config = dict(
    n_layer=9,
    norm='rmsnorm',
    init_std_qkv=0.0236,
    lr_head=0.00537,
    doc_mask=False,
)
Each number is 50 + 15 x the weight over its row's rms, rounded and kept within 0 to 99. Layers, rows and columns count from 0. The size before them is the row's rms in percent of the matrix's.

# layer 5 attention key, 384x384, rms 0.0414, rows 359-383, columns 256-383
082:60 25 49 58 74 72 72 60 34 47 32 72 63 36 42 58 52 48 61 54 53 62 60 81 57 63 33 29 48 41 58 37 42 35 84 57 63 69 18 53 55 31 49 40 56 44 64 48 34 27 51 44 80 56 22 38 68 42 54 52 50 60 49 60 28 32 70 75 72 26 66 21 90 64 36 47 59 44 51 48 44 24 49 78 70 47 58 46 61 47 34 46 48 44 47 62 82 74 43 14 47 69 38 43 50 18 73 29 46 77 69 37 57 36 63 69 57 44 57 60 54 53 57 46 49 38 41 59
105:26 58 60 50 32 54 63 69 54 44 63 69 44 36 55 47 65 51 39 66 53 50 61 40 47 54 28 50 62 78 49 70 46 58 48 49 63 59 51 48 34 52 25 42 63 33 53 60 54 60 39 62 66 47 67 42 44 61 69 52 20 56 57 23 53 53 51 29 47 65 50 66 44 52 60 57 73 34 65 81 42 72 56 52 20 37 32 36 63 40 32 50 75 70 64 24 21 50 50 70 59 37 22 49 33 82 49 34 44 42 28 42 45 78 38 35 56 75 49 51 51 42 77 33 34 64 49 44
108:50 49 41 69 38 80 34 42 54 53 80 39 57 19 52 55 49 45 38 52 65 75 43 65 64 61 38 69 21 69 59 37 67 11 54 71 56 32 74 36 68 54 26 41 38 48 77 79 25 48 65 50 60 28 67 27 46 59 53 37 52 21 30 31 68 20 29 37 40 65 39 42 11 20 74 62 35 42 48 43 57 41 60 36 66 39 22 43 39 34 40 62 65 37 91 49 50 54 64 73 62 38 46 66 50 31 60 61 78 31 38 73 64 58 14 37 75 29 44 63 21 40 33 32 57 60 33 50
076:45 31 47 61 53 40 37 41 66 50 48 59 76 28 54 35 41 53 51 35 33 52 27 64 56 44 54 46 59 40 58 24 67 75 42 59 53 54 42 50 64 64 50 54 52 68 42 42 66 34 36 52 46 58 36 82 67 65 38 72 55 68 62 50 67 43 72 59 47 46 46 63 43 41 52 62 48 72 37 46 32 34 26 43 47 59 50 83 32 61 31 64 45 53 50 43 49 62 57 52 67 35 47 59 35 49 43 20 30 66 51 63 57 58 86 69 22 40 42 64 44 49 33 48 45 36 59 68
088:70 38 54 46 63 50 47 73 56 38 21 63 71 55 57 34 66 51 49 29 36 32 66 45 83 32 49 40 71 41 40 24 54 57 37 42 44 48 33 28 77 35 74 63 45 43 50 47 56 71 44 54 48 42 42 65 63 39 68 52 50 78 56 26 49 66 33 76 41 15 61 45 66 63 33 50 49 77 61 50 52 52 40 52 38 62 37 78 23 31 29 51 44 45 50 46 59 52 52 51 30 30 57 39 32 22 34 29 45 38 80 43 67 58 41 49 39 43 67 53 51 57 49 64 62 28 57 74
106:67 55 66 41 60 49 41 59 42 53 46 63 46 45 53 46 42 47 24 42 11 53 53 40 48 49 62 40 58 35 56 42 70 39 34 44 71 42 66 50 67 53 77 66 62 38 34 84 65 58 53 52 31 59 33 30 27 49 46 41 34 51 66 42 69 43 38 57 39 46 47 58 46 58 25 42 83 50 49 24 43 64 62 56 55 51 44 65 63 67 43 17 45 54 13 57 85 56 38 18 53 53 42 52 66 39 68 35 50 53 70 69 76 42 69 46 41 55 45 62 57 74 60 69 42 54 37 27
079:25 46 50 59 65 45 66 31 60 41 55 81 35 21 57 26 49 38 57 38 43 53 62 23 68 80 48 21 27 77 60 39 27 22 42 51 46 42 60 51 21 46 31 69 27 56 73 43 42 46 47 35 48 60 53 50 24 31 31 37 66 53 61 58 55 25 75 53 97 84 50 33 33 55 42 42 25 24 61 66 73 39 59 43 54 50 64 38 47 59 70 28 42 70 67 63 75 42 57 41 71 62 50 36 44 72 72 38 66 60 45 58 23 51 37 28 51 53 51 41 61 65 45 50 45 69 61 54
082:50 59 53 48 32 39 24 42 32 59 56 39 56 52 69 40 43 59 45 73 61 54 76 27 56 51 31 71 30 48 41 51 39 49 43 49 57 47 60 40 55 36 61 66 70 32 49 48 58 43 38 40 39 61 65 33 69 82 18 47 68 49 56 38 54 48 64 23 40 44 55 49 64 50 29 64 41 32 43 39 59 35 37 63 69 55 53 43 44 51 56 47 38 61 55 35 49 27 80 70 71 40 59 54 86 61 61 26 54 65 48 37 13 22 39 56 23 84 45 75 84 58 50 65 37 28 35 49
066:30 49 33 74 63 37 39 36 74 61 62 37 49 43 28 79 31 56 48 36 54 51 52 40 45 54 49 50 35 72 58 61 61 51 57 53 47 23 61 49 53 38 30 55 29 88 53 37 70 58 68 58 38 58 75 23 40 62 61 66 62 62 57 58 44 43 48 41 73 64 47 54 24 64 59 61 27 47 53 48 45 60 26 42 53 47 67 49 36 47 67 93 35 57 46 69 53 53 87 55 46 52 46 52 59 61 49 25 55 20 49 47 65 59 52 67 43 30 57 42 52 44 58 42 58 66 60 64
099:49 32 62 68 65 44 35 40 59 50 38 57 61 77 19 65 28 46 65 63 53 57 46 62 53 61 50 51 31 17 45 60 53 13 69 29 50 68 59 35 40 36 69 48 56 62 44 46 71 62 31 28 48 56 54 42 57 71 28 62 30 67 73 74 57 46 59 66 47 14 52 45 60 60 60 41 54 55 33 31 49 25 35 57 68 42 27 48 29 49 52 34 14 82 55 39 41 44 52 36 46 29 38 79 34 35 52 68 57 64 50 65 31 67 84 67 32 39 43 37 34 27 72 68 48 40 38 46
098:30 63 61 39 27 52 42 41 63 46 46 31 68 70 51 58 69 53 70 27 46 33 62 67 59 48 58 37 65 40 51 43 59 57 25 44 32 47 44 42 31 60 37 27 68 70 54 60 55 32 74 46 51 56 41 78 32 59 36 27 47 30 48 51 68 32 48 46 70 19 32 60 50 44 41 37 58 37 55 20 50 33 55 53 68 50 51 51 44 56 43 65 67 66 58 28 68 45 24 17 48 29 70 28 44 61 46 47 56 46 67 79 55 67 44 43 79 48 46 52 53 56 31 72 40 38 62 63
119:67 53 76 31 44 55 21 43 23 44 35 53 52 77 21 40 51 51 43 39 49 49 44 69 61 61 54 44 97 34 43 41 64 56 74 29 73 63 43 44 54 54 48 45 61 38 47 79 48 58 36 54 40 34 54 80 56 65 44 40 45 37 16 38 41 57 35 67 38 29 45 65 69 60 53 30 72 41 35 53 39 37 40 64 44 42 50 75 63 55 44 57 43 43 49 48 46 74 70 55 76 54 31 56 29 23 56 72 55 51 52 48 62 64 72 60 37 63 68 47 61 32 50 47 66 38 61 64
103:77 45 13 28 35 23 46 55 62 49 88 28 36 45 37 72 52 29 58 50 69 48 37 60 80 57 44 38 67 64 57 27 53 29 75 43 42 65 38 45 72 85 32 60 48 37 52 36 44 47 35 50 38 10 76 66 68 54 57 22 34 25 63 54 43 53 69 72 45 40 48 65 37 27 56 61 31 50 58 63 37 48 38 61 34 62 31 66 50 58 60 64 57 67 67 64 73 47 29 36 54 43 37 50 55 45 54 92 61 56 28 74 77 58 50 36 70 81 55 72 61 25 32 55 22 52 68 62
092:62 72 43 57 73 36 56 23 27 69 36 40 66 50 63 49 54 57 29 52 53 17 57 37 74 76 58 57 47 42 69 38 61 06 58 38 59 61 47 42 51 54 57 48 68 32 34 49 59 41 32 47 50 47 53 53 36 70 53 39 68 48 73 63 51 95 46 56 33 52 34 33 53 50 37 56 32 71 65 59 45 74 53 68 63 64 32 85 36 56 42 21 52 64 20 38 78 17 41 47 45 37 77 44 51 86 61 74 22 76 59 73 49 29 55 61 48 48 62 16 59 44 17 72 30 35 58 57
104:25 55 18 66 37 45 72 31 53 47 72 41 37 44 53 37 45 50 51 62 71 46 45 33 59 81 38 55 34 54 31 68 50 09 88 50 69 52 58 18 40 36 65 50 57 46 25 85 72 53 67 32 34 47 56 51 44 62 28 56 65 33 64 51 31 36 67 60 43 74 52 65 61 44 66 58 53 23 40 62 53 38 62 63 59 45 28 84 49 34 36 22 56 41 58 60 91 57 42 60 37 66 52 68 60 64 49 32 43 23 12 58 39 36 58 54 47 35 29 56 32 66 79 50 52 61 84 38
104:40 69 45 55 43 08 61 39 50 65 42 39 47 60 31 35 80 62 53 68 52 53 38 34 48 38 64 60 42 32 36 40 49 17 59 54 56 34 59 46 45 53 73 42 47 21 54 73 67 65 63 30 33 45 55 57 85 45 16 45 62 72 48 56 33 51 54 71 55 48 39 52 52 54 36 28 58 42 56 80 24 55 58 63 30 60 42 72 60 45 20 42 32 39 45 68 65 72 33 87 57 58 34 69 41 23 54 32 65 49 57 72 35 43 40 79 59 37 49 63 60 28 26 50 51 52 69 57
098:65 42 76 66 64 56 58 61 42 12 48 63 50 42 60 59 82 35 33 23 40 49 33 64 48 26 62 69 40 31 57 34 40 39 53 41 67 40 48 33 50 46 46 52 27 64 25 54 21 65 69 54 57 41 40 89 30 26 63 70 38 32 75 62 41 56 45 35 42 75 61 52 50 29 71 41 67 63 37 95 28 81 49 68 67 44 64 31 74 65 70 46 36 37 20 57 34 51 38 60 60 46 47 25 69 39 57 56 44 64 48 40 46 66 61 43 45 45 27 87 72 36 44 41 50 67 68 42
100:44 81 51 57 63 17 76 65 39 55 67 30 44 62 28 59 58 33 53 58 45 61 75 41 42 50 24 50 85 63 41 26 27 63 30 16 66 66 41 79 45 58 41 39 34 20 58 48 44 32 60 25 49 26 67 35 68 32 50 46 51 57 43 64 71 45 58 29 32 32 68 77 42 49 84 48 53 42 31 46 30 73 43 55 40 45 31 32 56 44 76 67 65 69 55 52 48 64 51 23 39 72 34 63 45 29 56 58 60 74 24 28 50 25 53 45 43 39 37 42 55 58 58 57 26 64 52 37
108:30 40 89 68 51 40 36 56 40 64 27 46 33 56 59 38 31 27 26 39 39 56 83 40 49 32 26 57 52 51 12 57 44 59 24 34 55 29 28 65 56 51 51 66 50 63 68 70 38 38 46 66 58 30 62 52 87 40 36 34 48 41 47 56 35 61 65 35 60 67 46 41 63 49 45 42 47 34 51 49 32 39 68 44 39 36 47 74 20 31 33 50 61 69 40 44 24 31 62 76 52 34 66 38 52 60 39 00 67 50 49 78 30 67 28 38 48 83 60 55 58 45 46 54 52 40 47 42
099:20 36 43 46 51 58 30 50 42 42 63 49 46 42 59 36 46 76 69 46 33 60 43 43 31 64 71 38 72 57 41 48 47 51 32 46 45 24 50 34 60 74 40 60 40 82 39 54 71 58 44 60 51 61 41 45 56 34 53 60 49 49 89 49 48 45 64 37 59 39 74 38 45 32 56 63 51 53 22 42 59 73 77 45 54 71 43 57 68 64 60 67 60 67 72 62 38 44 40 55 26 45 44 44 40 46 63 39 48 36 57 56 56 25 42 58 41 59 47 72 22 67 46 62 47 65 55 49
094:69 53 26 49 65 41 61 33 60 54 43 37 52 57 59 23 32 47 61 49 16 56 37 62 52 67 71 64 58 56 67 53 68 39 63 77 52 67 27 34 35 36 55 30 34 58 65 28 26 45 72 29 66 54 43 34 62 57 51 33 49 59 47 69 74 58 47 27 71 35 65 45 53 39 57 37 32 63 37 51 39 56 43 45 56 45 53 74 56 54 38 35 16 26 69 72 65 29 72 65 29 64 50 32 50 54 53 25 50 53 47 57 65 53 40 60 63 41 52 51 66 58 89 35 47 53 40 33
099:45 38 40 33 60 47 67 07 27 40 67 31 77 79 37 58 58 20 17 35 67 35 56 58 53 56 38 49 50 37 36 92 73 54 30 43 60 48 46 33 50 65 36 60 52 58 58 49 43 36 58 41 57 33 20 54 61 52 54 47 61 45 30 35 71 68 36 54 39 51 64 39 56 42 49 46 46 26 33 58 43 44 73 73 56 38 57 70 10 49 34 47 34 53 46 63 25 41 70 71 49 44 45 66 33 03 50 53 33 50 73 50 52 51 57 16 47 55 65 64 54 65 59 67 65 59 30 54
098:65 70 45 63 20 24 58 67 45 58 43 61 38 47 52 57 66 51 12 60 47 38 42 49 67 62 77 59 41 44 69 70 57 31 51 62 27 48 64 29 51 69 88 51 39 42 45 83 49 69 40 46 35 48 37 75 04 43 34 59 48 48 32 53 54 76 43 65 62 37 35 83 51 51 14 76 61 60 48 55 20 33 76 31 48 56 34 60 50 58 41 48 28 63 35 52 70 49 38 36 60 72 62 44 43 35 44 63 38 30 49 56 53 22 16 62 50 65 86 55 59 45 32 51 60 38 53 89
099:38 44 65 54 54 64 52 47 45 38 63 48 62 60 16 17 81 76 78 40 32 60 34 80 57 17 45 36 40 35 40 42 57 38 24 86 61 57 31 52 75 39 42 53 32 72 41 37 32 56 58 54 67 55 41 44 60 48 41 61 56 67 55 64 46 64 74 72 48 53 71 61 46 50 37 27 68 18 41 45 37 51 72 24 48 33 62 46 65 39 50 51 50 25 37 51 50 44 69 27 22 40 53 53 44 24 56 39 30 67 41 53 25 41 28 44 64 32 36 72 42 49 57 36 62 46 49 51
106:29 36 60 36 30 53 57 05 39 34 31 36 41 62 31 65 38 45 55 74 50 25 31 68 54 37 46 58 51 39 66 23 67 60 40 54 48 53 72 54 53 49 50 55 56 30 79 44 54 44 35 48 36 54 37 43 79 69 60 33 28 49 51 40 51 54 64 61 15 26 43 58 38 83 55 46 56 54 41 46 66 30 58 72 42 18 20 38 63 36 39 46 40 51 43 57 41 22 51 36 43 44 50 49 62 11 62 63 23 50 37 26 65 54 77 66 33 34 70 38 42 72 54 68 54 28 46 59